config.toml
n_layer = 14
d_model = 128
n_head = 4
n_kv_head = 4
head_dim = 32
d_mlp = 512
vocab_size = 2048
activation = "swiglu"
norm = "rmsnorm"
norm_place = "pre"
norm_eps = 1e-06
positions = "rope"
rope_base = 10000.0
rope_fraction = 1.0
qk_norm = false
attn_scale = 0.177
bias = "none"
tie_embeddings = false
parallel_block = false
init = "uniform"
init_std_qkv = 0.0304
init_std_o = 0.0304
init_std_up = 0.0304
init_std_down = 0.0
optimizer = "soap_variant"
lr = 0.00797
beta1 = 0.95
beta2 = 0.95
weight_decay = 0.0
lr_head = 0.00762
grad_clip = 0.5
warmup_steps = 200
schedule = "wsd"
decay_fraction = 1.0
decay_shape = "linear"
final_lr_fraction = 0.1
batch_tokens = 65536
seq_len = 1024
doc_mask = true
train_tokens = 155800000
steps = 2378
dataset = "wikipedia_en"
Each number is 200 + 40 x the weight over its row's rms, rounded and kept within 0 to 999. Layers, rows and columns count from 0. The size before them is the row's rms in percent of the matrix's.

# down: layer 11 MLP down (transposed), 512x128, rms 0.192, rows 211-217, columns 64-127
# gate: layer 11 MLP gate, 512x128, rms 0.191, rows 212-218, columns 64-127
# up: layer 11 MLP up, 512x128, rms 0.195, rows 212-218, columns 64-127
down211,088,231,270,201,212,248,193,204,244,227,151,159,163,148,178,197,261,221,269,181,262,176,142,254,147,264,296,176,221,274,140,203,203,231,224,174,200,204,206,228,183,222,137,167,303,210,171,204,175,187,177,266,266,174,239,264,207,218,260,136,214,192,222,176,158
gate212,104,185,142,84,215,219,202,206,140,199,154,219,160,159,296,170,263,168,218,181,200,243,228,172,275,235,167,232,178,180,188,214,148,213,219,215,245,203,102,159,233,185,195,251,182,207,190,243,214,166,173,162,109,205,220,266,199,151,269,171,183,170,241,161,237
up212,103,221,223,252,155,225,185,158,253,234,229,194,190,267,188,234,137,248,159,194,281,223,143,204,265,187,164,149,271,245,223,218,244,264,178,279,123,252,177,128,165,191,273,221,228,146,187,245,171,291,211,188,193,258,176,209,199,209,174,293,199,246,260,285,203
down212,098,313,217,151,203,151,203,196,215,122,166,151,211,234,189,156,263,187,210,132,210,182,143,198,205,189,207,176,225,225,175,239,89,334,189,168,194,244,208,236,257,114,236,245,192,174,192,256,171,183,181,218,197,186,239,181,181,224,184,189,225,192,247,216,212
gate213,102,156,231,195,217,201,178,169,193,231,198,200,266,228,195,138,114,157,197,207,260,197,222,147,141,224,148,177,217,183,146,248,142,150,226,209,255,219,180,215,215,236,222,179,154,198,281,206,213,174,188,124,187,152,162,161,122,296,224,268,232,164,140,201,275
up213,103,226,136,163,140,111,136,197,189,153,235,212,231,123,246,210,240,179,153,224,189,236,172,210,224,243,203,121,183,217,160,227,158,168,242,231,228,148,192,218,259,240,214,128,244,227,139,296,236,141,174,144,192,124,222,211,200,217,212,134,217,136,196,194,129
down213,105,222,244,111,175,136,236,268,141,194,136,151,204,166,246,215,204,222,220,246,281,193,195,212,201,264,181,197,195,151,201,272,204,210,176,203,197,147,201,185,193,279,103,176,172,241,140,218,194,264,246,250,217,178,91,203,174,233,188,200,195,154,146,184,165
gate214,106,230,201,191,183,185,320,153,218,96,248,219,169,196,257,193,175,161,199,192,196,246,194,173,212,245,213,145,153,214,155,189,166,191,233,174,201,139,225,236,231,212,205,210,216,197,196,170,155,216,166,239,220,155,240,259,185,144,219,228,240,242,232,222,210
up214,101,193,111,186,213,236,160,211,186,232,151,232,142,147,253,178,228,203,198,217,175,201,214,296,239,170,250,177,204,133,211,167,210,141,235,172,247,183,263,210,174,236,164,160,244,258,135,167,119,231,148,168,182,206,219,237,259,193,110,209,182,200,260,168,141
down214,104,193,154,231,215,162,229,228,122,189,213,227,261,186,182,168,198,175,176,173,152,194,219,152,203,188,111,246,248,182,139,190,244,178,205,200,235,188,207,259,189,299,191,200,194,234,246,188,238,172,215,137,220,193,155,133,282,181,187,178,192,227,192,125,290
gate215,104,200,207,208,185,231,171,210,175,184,181,243,182,251,177,249,223,191,181,171,192,201,268,188,247,166,192,182,287,181,191,237,209,203,194,135,251,195,216,122,206,226,200,266,218,194,194,279,163,158,239,176,243,176,223,257,205,149,201,222,197,173,250,280,209
up215,101,192,148,198,179,235,166,189,129,214,210,214,189,246,248,222,230,268,192,187,169,141,111,173,171,274,170,200,259,137,220,239,134,242,153,173,171,222,257,192,255,223,201,164,227,253,192,170,249,189,224,258,206,225,154,189,237,278,209,202,252,314,88,214,247
down215,097,150,207,162,266,205,212,213,145,191,200,205,275,199,262,190,169,189,226,232,135,187,156,250,218,182,171,254,171,180,236,183,118,165,197,246,154,228,236,230,185,141,179,163,198,274,200,255,214,213,160,258,106,286,153,200,130,162,290,118,173,167,231,149,265
gate216,091,198,258,166,253,183,179,194,232,149,211,264,202,201,139,218,211,141,224,76,227,217,241,213,147,231,131,150,162,231,150,206,224,185,218,214,205,213,164,178,201,196,204,307,181,134,186,217,85,155,170,170,150,271,212,183,175,218,170,231,173,198,196,215,288
up216,096,146,218,273,214,248,214,161,167,190,204,171,127,243,239,190,213,215,160,162,105,259,207,187,197,195,196,194,159,264,250,225,200,250,202,189,179,263,185,198,188,206,205,145,202,93,230,267,206,220,117,230,253,161,234,212,103,237,170,234,220,205,215,123,181
down216,100,241,266,212,190,224,238,209,182,160,209,166,234,220,234,148,194,70,164,157,138,242,148,143,205,227,257,205,172,203,175,170,267,121,165,251,233,192,201,162,224,242,197,168,257,75,156,198,221,96,229,140,137,205,214,214,179,272,172,192,145,191,191,188,181
gate217,098,197,164,182,229,148,272,160,230,260,241,161,234,210,228,234,228,217,179,152,205,296,150,180,185,244,171,170,309,190,189,163,237,181,214,103,194,152,204,137,209,190,181,198,227,203,231,233,262,151,245,202,198,232,183,170,145,250,218,148,261,156,171,194,158
up217,102,220,237,197,177,189,278,226,162,246,224,228,168,183,236,165,189,265,189,184,164,101,207,234,147,155,232,243,138,179,222,150,105,274,236,186,274,238,153,231,243,170,193,223,187,271,233,210,155,252,199,252,210,217,147,162,217,214,218,178,164,265,165,219,133
down217,104,193,104,203,216,151,175,152,212,166,241,253,163,180,152,166,211,244,239,165,255,214,156,200,92,336,206,200,142,214,189,187,201,175,244,177,218,193,217,159,152,164,239,206,197,217,203,234,214,192,188,219,161,226,113,155,237,206,177,172,159,244,207,203,194
gate218,105,166,256,213,139,139,216,132,161,287,247,149,281,169,133,205,263,210,209,157,137,240,183,210,191,207,181,154,204,208,250,238,138,116,247,220,240,152,183,238,192,184,195,247,178,184,81,269,197,214,174,222,185,243,174,190,204,183,172,208,180,205,193,166,204
up218,105,243,187,206,145,277,187,206,229,213,170,227,234,184,196,200,110,265,171,203,173,210,251,333,84,191,292,175,187,197,212,125,165,254,166,174,121,184,217,163,145,150,178,159,163,243,198,184,179,193,178,159,244,206,262,206,190,209,193,214,182,204,254,237,206